Weights of a small GPT-style language model, trained from scratch on English Wikipedia: no biases in attention or MLP.
Each number is 128 + 24 x the weight over its row's rms, rounded and kept within 0 to 255. Layers, rows and columns count from 0. Numbers have three digits each. The size before them is the row's rms in percent of the matrix's.

# up: layer 2 MLP up, 1152x320, rms 0.124, rows 447-528, columns 160-239
# down: layer 2 MLP down (transposed), 1152x320, rms 0.118, rows 447-527, columns 160-239
up447 095:108113125124121135143102144137141113109172110110071145126152107152108160117133117142092109154159104156124138116211126112067139131073133076117097112114118116155125080146121128148134157112138150114161130152144156120140135084144193116120161136
down447 098:130130098137091117088133139118116141123125150173149095150159143116088066167122155089172097157116138091144152177099131126167129100157134150144118179176138150120120134160153131159114139158119130089091083116116123123145087120124153112118135148
up448 097:139194129114148148087152082127162149104118107114126139118125116102151151121120151101167162181102119112102129118176111166166123106142128129131156120082122127145130104123126141155109145138148159102107096088108115146152129108119158137117131162
down448 107:119127159124125141124112165109150160164133136109122147134112116175106098113092125193122161113135128135135133143155141111111099104165124157172125167134092146139135104133124153121102136094161133113113122137135076124142106083093124119098141133
up449 096:099114133154106157145112126170124120123089145107114152136121129095127119098151077093126128117066142100137141103119126154088135121094100138130131124116170126126161127150124116159129108129120093109113114095128127153098134102120155185101109108
down449 110:106135098129146166091112114152145105131126112092125165116157127104124170113170129156166125122108132152119142116102147128114134133112115140065114127122137118098185168161131123100092122137137162142123123109106145173134154120136129113105125146
up450 109:086114156121121140144099128137089127150092101092099148140109158128090111124141077106110097155123130131149113123127128147107114136127123112131126085123092123126141106105120130116076142107151119063121129160151108163148113113087144123116141168
down450 110:102140143144120133125137137141101120129129102159120106110143148114122151136161167122111089093088137110152170146135167122133149111140092162092108097172106135112129119142130104170138131123147129160103126132143092124124097180161124078151114141
up451 098:187102118096087151156084132123169104158076140190083118097165114139126103113123118095110152158164172096122169107168145113145168152160149131099109107135135127130111144114092087141175157092118106126096126186128147154101119119118119119123103095
down451 101:151139109124116147140070112154117143147104097125111160123124161142134139127120143134109158146123134118152157133117120113093112126125066134183160165119110122132108149174107126100140098131105161125161118123173165099131104119164113131121158090
up452 132:118128096140105104115137130151102130099136140119152171100140105156117142121123133090167088127086170144110129143153145095121145142135094129167142163113109126084084121111148136106131069122147104163087116100140169132145156088085149127126139075
down452 122:071102178119129081132126131099126124115129141118131178108147167163128135112157125119154151156122123138141108131093124112116182089165125101147157151126167097129136099127140108165151091141120152123143117105124112132178123133146136154143158121
up453 098:172161132141093104111143108146135092152165103121134088124109141151149169114121131126130136129145146112099140106127151175152090127154168135147164160132152116148122132181155106148145135135138122147146156105096161179129130115156103151147094128
down453 095:152140163138164137100122134169164118129143101086111130139151135135094114096157092105134126130118098192185146158116126140084140111144092161129097126144163098167141129121122153131083118092117138134105166137147136130144149117115143113149100116
up454 101:102143150100089131129128121111130081137132118103116125151140097074125122136096109126152100163097108137121102156150156170129204140138128142135151061073118090161121142113131134090143112127125072128154169118105152182143141135105128146134129130
down454 108:129136134130123095164147138120121128102103151171090143124151117145127171146115157144089141133156137152106094158119111167068128106144124161148147149076102096148161126183120110130123116127102130156158129081148141107145117126131122104165092145
up455 101:149151111120153168134156119140148125147125127089104141132151114124071098143113117133120093118146095145138120133148139135120134117136112123113129127062092118112121130124156137096122111115097116118121119118119142147129112149095125119139106156
down455 089:141152105101162141112131108122094170152175117113106092090148161080149116133121129128098154112121153129136135148130140113126151128121158117118116120166126099138166120136101093137153113154129145146095080147118108084114096143109105089119153148
up456 102:103110148101150093146154103124089101118106131138165175154120118150139116112101100124113118107146148135119134117165137101116087120115115065071103147099112103103150123092163118152130133113074095141158116166141134153141121141124129153098077105
down456 102:140147169104128136117119085170166138150150124135178145068158144143120142116134152184119101150119111114089132108148128115157161129106148111139102157121125148133096125101093119155134072129137161158117116142123138111113126130140132052160140133
up457 103:179130098142146131099112106113158113132115147091139117142097131130161182114113168161148137159148108096134118119139106128143134137084115125118122158135125114148110150127122187110133090127170109149172159126131135130073140141168121151141110105
down457 092:131125140139171168146079127098103124138167114143113149162131118119153120208129176138078139108096098129156133134155151129163122118161118149131149114128140126129096141090156121121127111145135155146115111127114125121148113090156153131100137164
up458 093:136118089115119130133117119160094130112092105110139159145104111118123147105139071155132122137115150126126133153139148046108116163093127123127147120118141120167172173157128093108121120155110160126120151126120147119169104126092095118170140153
down458 092:109111139137125139137133144097174147119114163126119104154111134153119104125125189119160094106154107118159108082154146120156111125153115162161140130134129084139092074061152156145119115157109119093115122163139100102095117107115156129123164079
up459 103:118105101122106146132111184116175151109141141122136157153124198135123131155127165160153082150132111143120064109132138082139155156127068114135089141146135122072141089140123173166113139124185170112123159111126090152084142062145120151116159134
down459 102:152169123124145156115115103113108111155142110122164112087116133177153148152154128103159116068149160106187108136132108140153157119115102165110154158100070122153122103106124131110160162129170112170141123108140130092152150133117095118113146098
up460 096:108152155107112117095154123132136127110085115114171089151110160091127106160137115147132128153147130115111142130153109122116109136142102139107108161089118133121127086125140099121110135111159135098119126107108104134113110151142126122137161107
down460 096:156114114134146119135117142103076101139162108152113116120147099148140120135100110119123164113114112132157142103121116089070123118118117095107136127123075120151132139113099119164115123167106141154143116126155124142135192147141126116130124127
up461 096:088181127174119076178170097097104176127140149115075128138127133118123111137165138078134128070084106119076134138097078147157083110119153114097142120149151152088152084194105164141135108120072131071139132120128095171143082129127108106100096128
down461 087:108113110133145191095111117135137094119122162094148123150173124164147131149149154166117163135135137097159155181168135121118094122121105108124149162118127146137146157110146152141118152106132144151081110127162143146117151123117141144167120103
up462 099:125166103094162126094154098106113118158122091141123106109156081124140085148108115115135172127114149116103072133118110101135145111103110140105096141065129109093154135133084142100092161124120146161103144148115112114095122125111128088156156110
down462 101:165100104129093116129119169105153095143119156145125161110085149093130109096158153121134108128125143102138159153133110158157145109142130128148169131161107155141097127127144094161128130106176135099148097146123125164162104116107152127174149116
up463 103:105109116125080108193123122145123130101121151105155130108146129146136128141177167146133084166101125123163175170082104123155142171147115127104172144114101096100089139122101106167151117128128137145142170153135103132149111142155160140140114141
down463 108:107137104151139100108125121115115161125098166185148146066134148099149127150099091168108165124113133131112090132147130095112108149153124180109097129125126168156113128084148117125150111082154166132118137083158086157122104109127134121158130104
up464 111:104106141149139115152155121150150160137109119112107108117128135083124088131157131091137133102118119114167150135073126124103123119079124168088154152100144135185130117157111123138143158106132093141148162153097136147120150122130156124136140111
down464 103:144088109125076094077118110148112155132114089122163148132129149126115129127116083126123093121117102131118127120118110103147136145110154120191131152151131140117115116101108162116152097142132151164131065142125110069138123157092116137137126124
up465 096:155156124144140119104087129156102102156151131136143117120156163104149144127156186136146122127129160150160149155125123152134120125176128144115112121153134127134114143158129104144095115136147118105083154100134141182128174089113112090146121167
down465 100:121123049138123133127104080090129095131090154144123154134101149154150129171124133119144176177130131126131141154201164156124099144188139094123096121151126116123152097120164099115135099109117133123130091129110096112137115088134156098099146171
up466 099:140124123133114121161160101119086120134131101116152153148142111139151111097099156152119135155152117116124170089112144148129077103083132141147146136109126120104111140121116093127162162070128152136117128131173170190161144149101138167100119065
down466 101:099180130138120158123163136144161142157090098106127103135097149168075128110149144131157104148112150129108110105101103150127133124153114138116103111135106092126092117134086127170106150107097127166131177147154082153132160113131059114134115114
up467 111:113104113113146156156081150110111157140118145130125152159139117155177150128098147136123136132128115089153115123159106126144121149167141149117147153140102091125162138122165142130159175096098147135118167139139115182149125131167139135112164140
down467 107:137139160153122107122157142150134140106159082110130116089107134118126117103122102060126106133095122122161120134091110132126097159164172106132127108122096147083149104139132125124104122161141125121137138119151111100136142140119193098199103130
up468 093:154165141131107148129112131102164085121117100137121158093129121129143106133142145092158099152189120123121148135096139062100118128144132149132140166120112107121147167130122130126161135110108121116151153112116086122123093140126183106123147097
down468 097:136135126106122134122135143144165163156106157106124098154119103125135137151095142134138141095134119108117130133169117144124131119089111114113144137146123181131129107126124124122138075134162123108139134132110132154195122081113151143163135119
up469 083:128116130116143148073135094115106138142101156121124088145103135116135130109131118147106111149193162173152165149126084098133134073144116172144155144141102173111108117113134139142134130130114110110150124146121126112160127136140141128100122091
down469 092:132116154121157168117097135064119101109152137140115174132123148125147102153163107077140112145113096107108157111151144140112104158123097077148156126097153167175120135150108148116139144152146114092141121145124134112095115130133162082128146094
up470 103:101140097116130133130116150110125083111146138072144112112111112118158142137139106150094116136082076162078141123080149123145109126153119103140117178162112146111140132172139132123133132117149110096141189168154152145139082122142102113126126111
down470 102:125133122113098107141144110158205129128112093093172143154126110169132091137164127132127131065113166148136125116103147139100141094128121141106120128081110108142091099144090123165131181148182141155132130141132090113162114118111153106183127152
up471 099:162138093122156117139174138143130108138087155128114099150178101148125135160083109125192135160120129131138102132137100109145094153092116142100129178114162112128111117142137166068153126125127077167149115124145152149135139137104149136164115055
down471 090:109119148171125132118134118143173155110158123134136134103120100074092152125101150100077147142132080091121170093118141154131120122155121131145148088138131141081079153108151119115067113142114160094123143141123136139109126122167107159119129191
up472 114:106131135138128118130099099122109093142073121126116148170119102110133095144075104115126145130128148160121112124120160118163087113091147108166141131102141092146125114143140109091128183092141088080153117161140147082122141147144112134167127110
down472 105:122122184126135105154141120089123122135124151104103112116140089109164139150119164125096147081146115110158117101114191120100176131149120137110140157144136087135129124101134144165121117108139183131147119172184157150098131138132139148135151118
up473 098:108136164133135091133139105131153149108119077139128101139119169136147101130125140154140120137130128121176120159126123110161106161097155142127124149169082130184188123128086125122095123150162154121129115153146134142102090154131088160158126129
down473 098:136112090143091137132168127063139119121098109111106107144119107100113135116116153127157136144106143089143075143123153157159114123099177133120119146105145102123136127090089130170113168114124083086169139136095187121147144127097151105113132141
up474 100:126102172117126147121073159102122131123131136090076105142118136142122120117120172114164165119134143101152118139117166137082081110135170142140137122104121148114103126166134139117127097108148120146145137144119091164122117149130158118136117115
down474 097:146154118121146176160108114138160143081128144168158144158149112136106147169172123150133118136127150146082130134108181129110155149143089077056138099094158097151158123117125150155117174138152125088150116132168131127121147112148119155140172145
up475 094:071118141126139123115124113152116108108131163147117163142144137083112137135154189148110114151106148158164130170151109136108112141139132197101098109157139093129146146145156122148089084124137103079161130120099150109122133129074108154137171095
down475 093:143137146134078109132115112103118129124137127140150170102117156112116146119169084125123127099161122141131136065111080135131124108134103135194145108127135180105118142115101151105118155065105139163098131168089105112144134123173112108116139146
up476 096:110110120104153121142158129141145105120128147150120109154133108148098137114145103173149135176159149127133135103140159124128121178156171168129107173084132122159124135107107125134086094121129127090148124135117091128087135175130161165101148111
down476 106:126101105126143102130146103163126147125095136113106104128110169176143085126151136160129132094095083144092105143110092113138157151126139087143159114151126143156100091110094137158130143158139119145104133153140116156159154124157182136133153079
up477 103:108126121108111140157129150124151158162108115108102144129142112136113154133129077087112138138118130139151151148126098137104136149134151114115117135149138160101132128090108129139150124101108107160080109122149132132100151153143090116120107144
down477 098:128149119134140117143117086104120132133106122108145086143154146145124106142118170160084117157132147139112121105126137169125152115111100161105174142088124127153118147117143167170123149169119130096132170121158174105141124058115161153134131149
up478 094:131161157127133114176123108148118114154123186120161124086110089135091080146088130171130113139087095144173154126107124168115066116167124162075120108111106103130077148124146124129107107135123148153086119099122137161120091134124110124103127128
down478 084:092130162138107160147146115134108161178118137123142089144140162172144166139158101059139138125159122093124109116121145123125146110111119139161125165120132148159185132133140150105087162105106133122166200148141107145116109133134126096160107155
up479 100:116147111147116135147099139128166156163160138104095112120092118115122109131177125139136127141155149122123091101137151152099154102130156097109130132077121152156136137170151143164088139130151139115113141139169102130114069106147114097134175144
down479 101:148125136101102086134145100132143135093123118122098125087073120120114111136117119130121124106144137146125134119113102183073172128108134142096143165143098094084114151184135132141156157112141129105111126137112159144134164154150095142137103143
up480 100:166080123134104124125114149104122142130099138116135150133159141148134106126107148144152123136094138131167113136143143101149129109145144183150133154107105118147136116099104137124147145127143115083129091109128137178123129119083148140184144125
down480 104:109150170108120097165078160105098142135094172158150129066153126159126098132120097122120138116102107121139133108135114138136160149140098100109107117169117189119131091174182170139091110135115124077146118107137139144102136137111132169166118133
up481 101:075106108098147104154152134142154109084122162160093125146122107174132078124167137122124110139122122087073124153127124164082122108116112118096159137140119106130130125107158146125131102147140131098096150135116135138109151158158140125133097096
down481 103:139143108145109142144165092121160139155104113135127157158169159084172120100111161105129134164140149155081131143113128122115147129105119140095150098131125160130154135097102160109108071142126158145119094108096076120152131164119111127158165154
up482 094:160136120113099107147119119114069100099105138095142108093110144111140160134107123122133103126123134109110094172138157152162108106153115080140101099141063115155146157134099131138118092124139167098159098156135131193123108120139125135117128147
down482 093:160135148167142113124177123159170119150100120133100120188143108153127108109157141117149117171126125103159170056102126143121121117166134125155118168080161140139098090127164125120142165138150139181076166143099112128099152092130118112128150150
up483 096:106113139138167094144101147137112137095118131161155116111136148136128117120186090115109119153120168157103094125116132159115058100161145139131112127152089113138124176082096125095067142127179150106199105136124164159135120146145120115150147162
down483 097:147107158139115127120130105168140085127129097115094127111147160106163142126096110130121131150123087119160125122184103165167126099083121141152132162128133110087128097104131115141149147116125091155122165126160126130102140148117140134122117106
up484 105:150136091150165122138158156149109101135166137134133147101114133166119111119150122076114163183157144119090095110072116165116123144109136094121121114103146107134071198124131120117121143104120122086144158089109149142100076167142141114153142148
down484 108:126097125128122124095150097112106126128125120158127118120149172110058133123129084133138111108112119122088143160167053103146175131114072126137082151146123107137112089126101108164147116100130130162107138121110142138125139183136120118118097132
up485 094:180130117140115156149149142173118136130106144133096148143146177139113120136155114139154136121155100077119145141144173124159113094113089128103100124133123121114156110104130112137119162128149122149149125150143112161116149119131145129124150097
down485 108:123132092140123129121128088131111139108153129159145180102146099097123121109149119152102128120163102109093107118122146154164105154101086111090110097124117108143105126153113133130121093154126160173093111156129149123110147109111127175117143117
up486 095:101152099149140167094137139122108103151131117095127147152124155118145139079082135099123088130146120120131126123171131158121118141135143114104150134115159092163166121105144157124112125102121074158130112115117098124122119126097144155142158100
down486 098:103127110109133104111149102149120131124060147110116084119173152113118150147149131173151155127143113134118128145155102117115121121111115124110137138094094151101107094115168110105150108164123131076084140112162103166102132142081129118123107141
up487 096:123113121120180111138138112155152089181123113132086128080106111163126121138192122089153140142167116117115159117136147158141144118132181136135142126084191105186123137067146143083132154130120131094133132137150119121139103132147122131087102134
down487 103:140114101107143086150132108086123109132110143149086097141149108111111142083150156120081112116095065118160129123143137097118108174130117163119099113154157115131167135157137138134174154132157137124151139159156121155131078140124128122100129161
up488 098:140136117183115141115110171140138103135143144070124117107131135127116135149144148157161102139163110099136120147133169140114156129138140097147156121102158115126104124157129080143123142137153101107112143155142142110117137072136169142100126107
down488 105:094181143142173105090157125129173116095159145146075116093143108132152151115129129117117129169127141148109121103151131128093099093171132147119162137096094121156158145134099093159125127096094119139140144130171128123120114115108109109112120131
up489 107:103136139163137087147121128110122156148131146136176170135132169150118154090117150120111164151119127104130127085109126139113141097126118110132114113142096145121159137100140133158164148138149109122136149155096169187155153128130133119132092123
down489 086:138120158157170143096108151111117147101103151092154099146160116127150149114132150130172132092148108127137116130164115120152137146158079160157121169109148166129162149146109173159087122138092118140087163099125116133137129089141115117100150136
up490 108:154159114124175161126129139149140083136112122113123138127117109071090135095117114128142124116142135155132119132118133133125118165137145146092148119180158152104172110134111101117131117074141133154128159057104145118114155171104088142140079142
down490 111:151163050146135128100108149086099082099133177154159137104136135131121138132107124140143165118150096133147149139144110160129108108165115111089113120110121141130150113138147132145126154082099156118094105157093132111078089114142121118127139130
up491 097:081159079172117139167138100157169158113140122124123157131130118099143128125105113143144149120133111115123158108116122105143138121144142180119132077109103084116176122121127147161125134110155116139082129106151120157197136086125123147179109102
down491 088:171140108146125131143170125115109095114156137122106113119154124152115135129125150149120140130130150092148135179151135155127141144152133081127107120146176151103134124123128149093103149147128090118148140121121142114098167132125133135084152130
up492 097:132110122137106124107144158146102134146094178119129096156123149156154149155104091168126127111102175122109139104157133144116122104126125163108092160097122131098127133119159096138157129117183155112103139091124127156151131126095105154149109168
down492 095:152154111114159137155120106104149143128177130134096131068137146083117119132134144132150130130179119184132110136139131145127103122128131120112135089112091126104113121099170129104135108107086131155180108159107134112121120157135113152075108172
up493 100:153122124141155120125136163134105126138108168104129123163159109150113152090103102064141188100131145115149135129115122157149145143135130110125108135109122151127130130107157094143115168129173107124099153153130132115150150139114146134150138112
down493 101:126159113108141083113109151149167105160125066114138134126091128151163075134182163190096113146129183128122118132133120091148152133130177142131088092130171084111140086120132112115161107159137091129118117103102138113126142127105125105135136131
up494 096:117145111133106113145139124098186107098137170124147126147144120110152109111180122132112127099161131120128123075133102121103134150140119142090104150104127119143142113129119161145145134125140095126083116123120123111103152120150144127146171119
down494 100:174120161112098120133134100104131083196158146110132106111084137140117138147077136138111124174128111112120109126117155119115157143151106172135089126118096133120118139109153095107108126120095118129105116148119083120116128110154137131115115145
up495 104:108109151128126156121095133178117136162107081142102131099173173165118102147144168110138135175111140127129132121130122129135118106123106121087117108154124117120156155135140113119108063120115096108151125105167135130180134152146154136135127146
down495 101:137112129143157112159125165137159117084106107110160127126111094082136117113147077132119105095135148136179132153141170141176120140157145150160147134113098150181096123075098153095140167153148147162102130109109133148107142120112122125115122091
up496 098:122126081102131159181095150151137119109086135067135106113142074148164116156124145121091128123105130119086130129160113133135113140158109145094118130113100118063101143106137137164092145125122158113141113114153113160091130119115169133153110129
down496 106:118057152156131200110132147126130148154124133143121136152157130094153075157135125116137102131168110171146155100085145166128157171119121148145175132146143123122103109079120139156140072116114076098113106104138147125088164144131098121074197083
up497 107:149193139121118108083139140196138137113106127114130161145108123102176105140091113118141132151119125131099092155092116113099117124133127132151134145143133157111136123108121118123113082160144106124158098119122118143120140163142077132131162114
down497 102:149098077122140070106115076136130133089114107138138123123103148149155112161139095158073106153094127138093112109104156124134128115144101169145132159151137122151115070144139121181148129169131107143106138097134155118166125165118156107143111122
up498 098:136138150160152095158146141119125107147120141152115153151100136131099145094139147158065172085088128139120129133122116113114152114155147123126120167148159143087141134122156123170177149118138145138104179123099102135145109132058085136098103133
down498 102:163115088115086116131143133166146109117130089155124144143156153136085118124148118092162101174125102139133093101139114132123116135131135105126167098112111096139110085120040140095134134142137064122146111125085135136082125084099172107134170162
up499 096:106137061143145162131134126163123105101111105136117120148202086128100129171155116145121146123096115083085141151130115155146150115082082137120117136114139091122114150107124142120111120170156166110128116117106120112139146105124115135097103151
down499 100:079098151125134150151109120106138122153114075132111115117058107145124150127143148119119111158127095167134099146133110128114147121098141122154091129149109097107095110112133124136146112134120165131130123116153136064115100116119157108117128120
up500 098:140144132137115101108138111112135157131127153146176162119158136112094113177165122139102113144112128115143096193094144126113150132146127141095118083112087114134133082152129120150112109150133148115128105124139127099123155154131187110148132107
down500 105:148209137136104151121141152118085134127079100128145076143096134146146131104142130190138132138116130132124117147149163103161106140133096131148150122112132104146148126156119098136107142169120085166148155113098129147148152108151123140105146142
up501 105:133102101136133097096134154097131137123133132156138101151098147140144131123144140144157117123134109121132168113172099171120154102158114064149144083117163102119156142149100134104096123157174129118145128105123179143136160096103096178154145111
down501 097:150151136143117153170118127127099104165139120133124125118133117126173139132113131159123136122129169093164137110108153126176145122140113122142171150114143127109108174143161090145137134120152140157191074135140124131099114103121176127136157139
up502 093:090145157148149128113137092136108127108112099124140197113113145181135171092170198117143062140116138120107171103101133123147104148184107113135108093142152130127113120142134157124140119129138156128127150090139121132167090075140123140118135107
down502 106:110119147108142136067132143128137094134154099162159107148125075140102134136088160127158113135129132130133150132101152138093166146147149127138107123125129144144125124135119130066104132107090151128129128124094130093087109090172160119092086156
up503 095:126124129107111139123139137141130137163136154083131139107115135144137167078140145116097125101152133200140097106145134142152109125128120127157145127167147116151142148145145142104154078108118151131149146099076081112097134090168127194144113161
down503 099:107141140121105133096133159104108108156124100118149128157112135111138121159121126091141174135098072105128116114130097109136104115161122104136141100134127144143099111156071124107108106138112108124133102134106155121124121131088138112126139103
up504 108:118158131122119148142129105138105125139097127150121098092113167170151110107108081123132098180116097150082137139154154073151107141145105128137166178086136135137144143127156137114125107121117112082115113099163097107079146145166145082150149146
down504 104:146127133123136080101116095117169153130144116152180099140163107112142118117122165145153079101134093089129151134131111116119184114141125136100155137088181144143142168156161149076141072138153139136141133102106146136140119100103148160114125166
up505 098:141126173125065085176124130136089124169105130091094084162159082163149074146138135132139127088110116139123105153124135152125158135106125156103147134118087093092089083113087131130115119138095137143157148127099144123150169140146143159105110118
down505 097:091114140119116110109114129108164115138102142108168116126158104116149111109094109100151159129148122108124148111102101130052110132121161106103123136124134157130180104160126124115154073153121131083153127134133164150136087127086125120147143156
up506 072:131149140165150172131105119143092131167150124120122143135152136152099103093115111121174085124175118115090120107150122123118131084125134126101124159112177095133124129148090124109114115151131088077098141134133090116138117136088134085145109130
down506 072:135137096113138118160144109159136124107084114123135154113103129149126112106137136113109153161133114118152123174099107151141100106135146095110117113126118144159101120144159076110149104114171144175134151138124152124141146109113131144111141122
up507 097:120138154104130089129133109120125119099113117124124181133110135121149122125150144122156104141119108121173110174072120140115120128164144146076135103151088125085095104138112138147126142113143148086123131168167098139095122144167122116131119116
down507 106:138119142151120109171136114114145101118158115103104156166088105142149080106161125104134143109124171121104106143130122158121114165100131116087119093145123131135165122086164112110141090166100115102158107104151158142119193135108143136142135110
up508 133:128170177145117147159163100084109129122132103164097106093117130179140121158157092112146124142121132111111126107151136127120137133152136142103100154153102136100131106132104116184141171126123142132111147130095091107116116156096114131095130095
down508 129:134119136162102125112123084099150096149127147148139126134112076144130143136149109137090142166117123117136156110202132147133124136131115131115100147141099138152127113124089089130110152091120147129124128162105154132166127173105143124114145131
up509 103:173107136156123152119100161114156139141120105181105113108111120122082142104099160116125122170147147148113133156122092118115118137163146148121141101144156120134119174149152141150129101162109086121117161148126146121118142113102114131130117160
down509 104:101111064112159129144111116145091106124108134109153123123118161129125109080135156176118139110127113119114170115111125120134114144135108120084099136094114164110103115145180170132148105094111097109170099118129153139123089173188109112116158150
up510 088:161074112149117108115134154108102119182142108158140103119096126124129105143110132082093130104160181130117113140137122127104120088134098126128097110103118107120190128119117131119146166115121137115149129136155160109132128129126116107130151102
down510 103:150118118103138142124163112107110137157138112137105154120111143092113155134083140177129120122138051112142085138137108109158121091132117144138089068146120130115128159114105139119162178120130148135091128180109161130095139156118095117104134086
up511 101:170157085114168106144118144149120151138117113123125137115131119128079085156159124139102122125171157137109114128122139141100123117138122121146125116121125163120112106128103129141149133190154098150125124111145144130117147105114098163160123131
down511 087:113146139104139134126100164111106176138130114107110117137137149134149090109131140156124193169148113113169124117170107124135142156118150118128150112166136142096158135129142149119083126136138110141153132155135127169123096169103133162116152163
up512 101:141100139114133155150084118098102127089074140138121129130148105133149127103134160119173109156099129152105109148157116064121128157104130149113104083149158143111140112123077085109154115144121139137110128134136125113118120111096198179111090129
down512 104:121167112151113103146102120158138131153134129116118144162105190140114154117129102164098111119132090125120153125145148113135089106121126128142161152103071148127122131135127132106117108122141110130123143121137123142154106111140107138132117121
up513 102:173154108146125107127096166152119134137160153082151130174127109136167151200088111155116144111120118154106087098112077080164133106144148145140124119092136105119107113142095093157147101096117134071126143116136115155121171141130134150083130127
down513 095:121122131132117177126131136116156171112126112167111128123144107127133131096102115139145122134074124095103116179141160120057175124132101133137142118135163096156102141140150145169138161165112130120144141162138162145118128131120098115151097151
up514 101:121167089139130135180113135104133130119099165137130153134109128074120137150172118153135122141122117125106183123151156128155118178135133121124112199173143107102128125135123110102138132167117115102147134131143131106126150178148102134151144116
down514 101:143153106155125110118148115154136177125170163133119120104123089145098118142129076126109159106132141123121156149085137138155152117130117118129116108169124142120096146128135151131092097125139149100072105157087164134126121117114105108158103109
up515 099:129103158137131087155096130127086131155154121142174158151089124109083127139107136117149123135129117148118156125139096124153133162130104093149127129119111168061107145177114093141128133189105146102114181154136136096094117115160146080090143105
down515 108:064148109137133124130117143108144124096130156111094123110133153107103146135084186118102128114149131142148144147136139121137143117151117164116155106115104131120133110103135109142103172109146140125152069128106137150132123149076165155120093112
up516 097:136156113120104124169131138134124174097134123101120125182115128092108112128117098087079114121164105144136148147142092081099169091093115166123113100135144093133120121162121159128106102123111071102155112110170119142162139122154146101136130143
down516 095:113132136100090082111147160120104130133133186100148101130155165131147137115150103150154129162121091126122176084141110127131142110112156110161120137116137133097118141095134125111110118091153104132128142139124157090121128129115129111158130104
up517 100:110156126131147137127109104105122118102121130162171143127153123150168122138138090112144128115154096149156127097137131146162095156126140094138081132081135113132131173085147182124090157135093113132109122143147096125128135135137109127131202115
down517 096:076133095099131110128125148142132095112091114089173164187132177135120116148126086138136122136078179131137138111120111070123160149132108084135091169154125143150154109126113117106173169116123097093106133147155125137131113096116117123126131172
up518 094:179176135155139097127147136135155133139181098125160148164086164140127151118133101096110118127146128122116121167104122126068155128129104108139127168114167111139132136154153115078111158119156109080153109109083105124126116137137173092163146118
down518 092:101158123139148116102162115120130152153129100133121137152108133134169146102105137144122161100108127140108140106145101178108115146126144102119135160120105119146129124131114084143097108157114088157067131134126073138138146160131118164120126113
up519 101:141097116118118103124118150074150105134062135133143094090106149141170149127144108133115135135126133124090150181152161123114148071147145160119143127140155121129145101121136133104180156124126137161126172074173153150182102135140149146131154129
down519 102:122129109108146146149102130163144121087167147114129154140088178070098104152086154139142189121098108139132148132155168132078127140133101108146131131135107122128100136104127115164138095154125098106126140153135099105146144139151146118078126101
up520 100:123102149155147188095087149114151106166078097084118111126138141140067088134111121093150133110153117140144147147130108131116118135107127156114175141110109155147161187120090083111145126161187128117132114164102145137109135128082082121178119089
down520 098:137148119118119108149074140113089151108137122111108128128093111111172150113158117138099129152132124105156106090120132118099092150122134155141105105173121103121117109106083109127133169114097145059108159151164106091108160088152120153123102109
up521 091:132134098147149183115112145179102142127138115141111129103149119126116152130097115145133141155110146119106134151152117089166108100176155075152141090132129173126110201086105128091107135145102138141136118149148117153135160140082119192129098122
down521 082:126116144116103134150146119101158092136119104120136114158109152123152086103113095131138108106153137129117103097142112142121113163088142137086111141136100097120145128105149099134140155139156099141134137120109131111117127170173117108117133090
up522 100:089135100085129130123162125123100155117113122110176119147117146149110132178189116133105093102153126139124098112162140103123122134088149116120109094143129127143119155084118132158125136101177165141162119135103096106150115149141117118112105150
down522 100:185124123173142109127134088125151099135139108120055127102126077124147086101082143114114119156142094121107136085100122147099119120139111117140162144152123132123121095165118115138135192169160101117099137088136128174159152105104154172111158141
up523 101:108176082164119110182103136123148117114117149144134128125150147088092170118101118137122106123083133139142087129134164133155121079143122065111125136103120134152113134121130143099105142161150077142128130138161140160150136103116114124128160144
down523 096:139104113106178123117110136138113120133120126124125115124157133107104175140138119156162136142110114111118100184163165136115107135135108137135160110125161157141112154131119145123113126164128141112098093109107142162147101113164110133118133152
up524 099:166076125139125115159140077170116160099132110133133109140168146122091112127119114115128137106132102131130113158135142117097156108129127166141101085082171151145138093130171116121119130102162111142091128068137103091098069103134099156114167114
down524 104:104166130150125120123133121148100074132124142096110105141091110117091104134143154141123168142143138135101088131126150077129136157138153094111122159132087169132137134130119120119091098109075113126122138095151119066113137134134144127143091131
up525 105:120107100129131097146154126097138125098139130170137121103145142100109127152164163189109156134094129117076138141112114143079146098094128136124109130151106091163170116133135158142135073122135089134120121140148104145128126126162150118169136146
down525 106:125107142140115147119132124162126163103106109116145141132118101121176119185108171109103106128156157078143148133096108157117149151137165125170126113108141146136124117120117148089124110163118180162093133132156152170127121101083083108177140129
up526 080:060122116125141109151125098134129137158163118101125140100141138188141138154128116117107125147143110133124098114147127156125103087096123125130171099115152121072116144114148166163143133099104093099075110096110142109132077154091125126149131160
down526 087:149136148124133109137143104127131129130135145112096169152157145144130146143113116137131149121144105104085132114181146148140120142148141085148091144119136154183147139160098117144060133147182128122171122149132138116099134131147141063143112050
up527 111:150143100125141121125174143127097108107150129184141154095131138093113088201107121120149166135141115132149087104110131076154126136129154128144118107104108139112101130143119103102102116138088091179104143136155120090079115155130131135133146167
down527 111:117143116115100134100151133113116135080168103119150122156137169208126125123147079156099139133075123162159128116136133154116121131114152108123171137088082129107152150114109114136125137076092112179110151157118108147087143127123096134101132117
up528 099:150114126137167140124136138089171135138103130149102137092128126143147171114142140107085133092094096127141153088140143123094152127103086132112122145111089128091147108165135105123137121089156123107111147132092129133109096147125061103103116103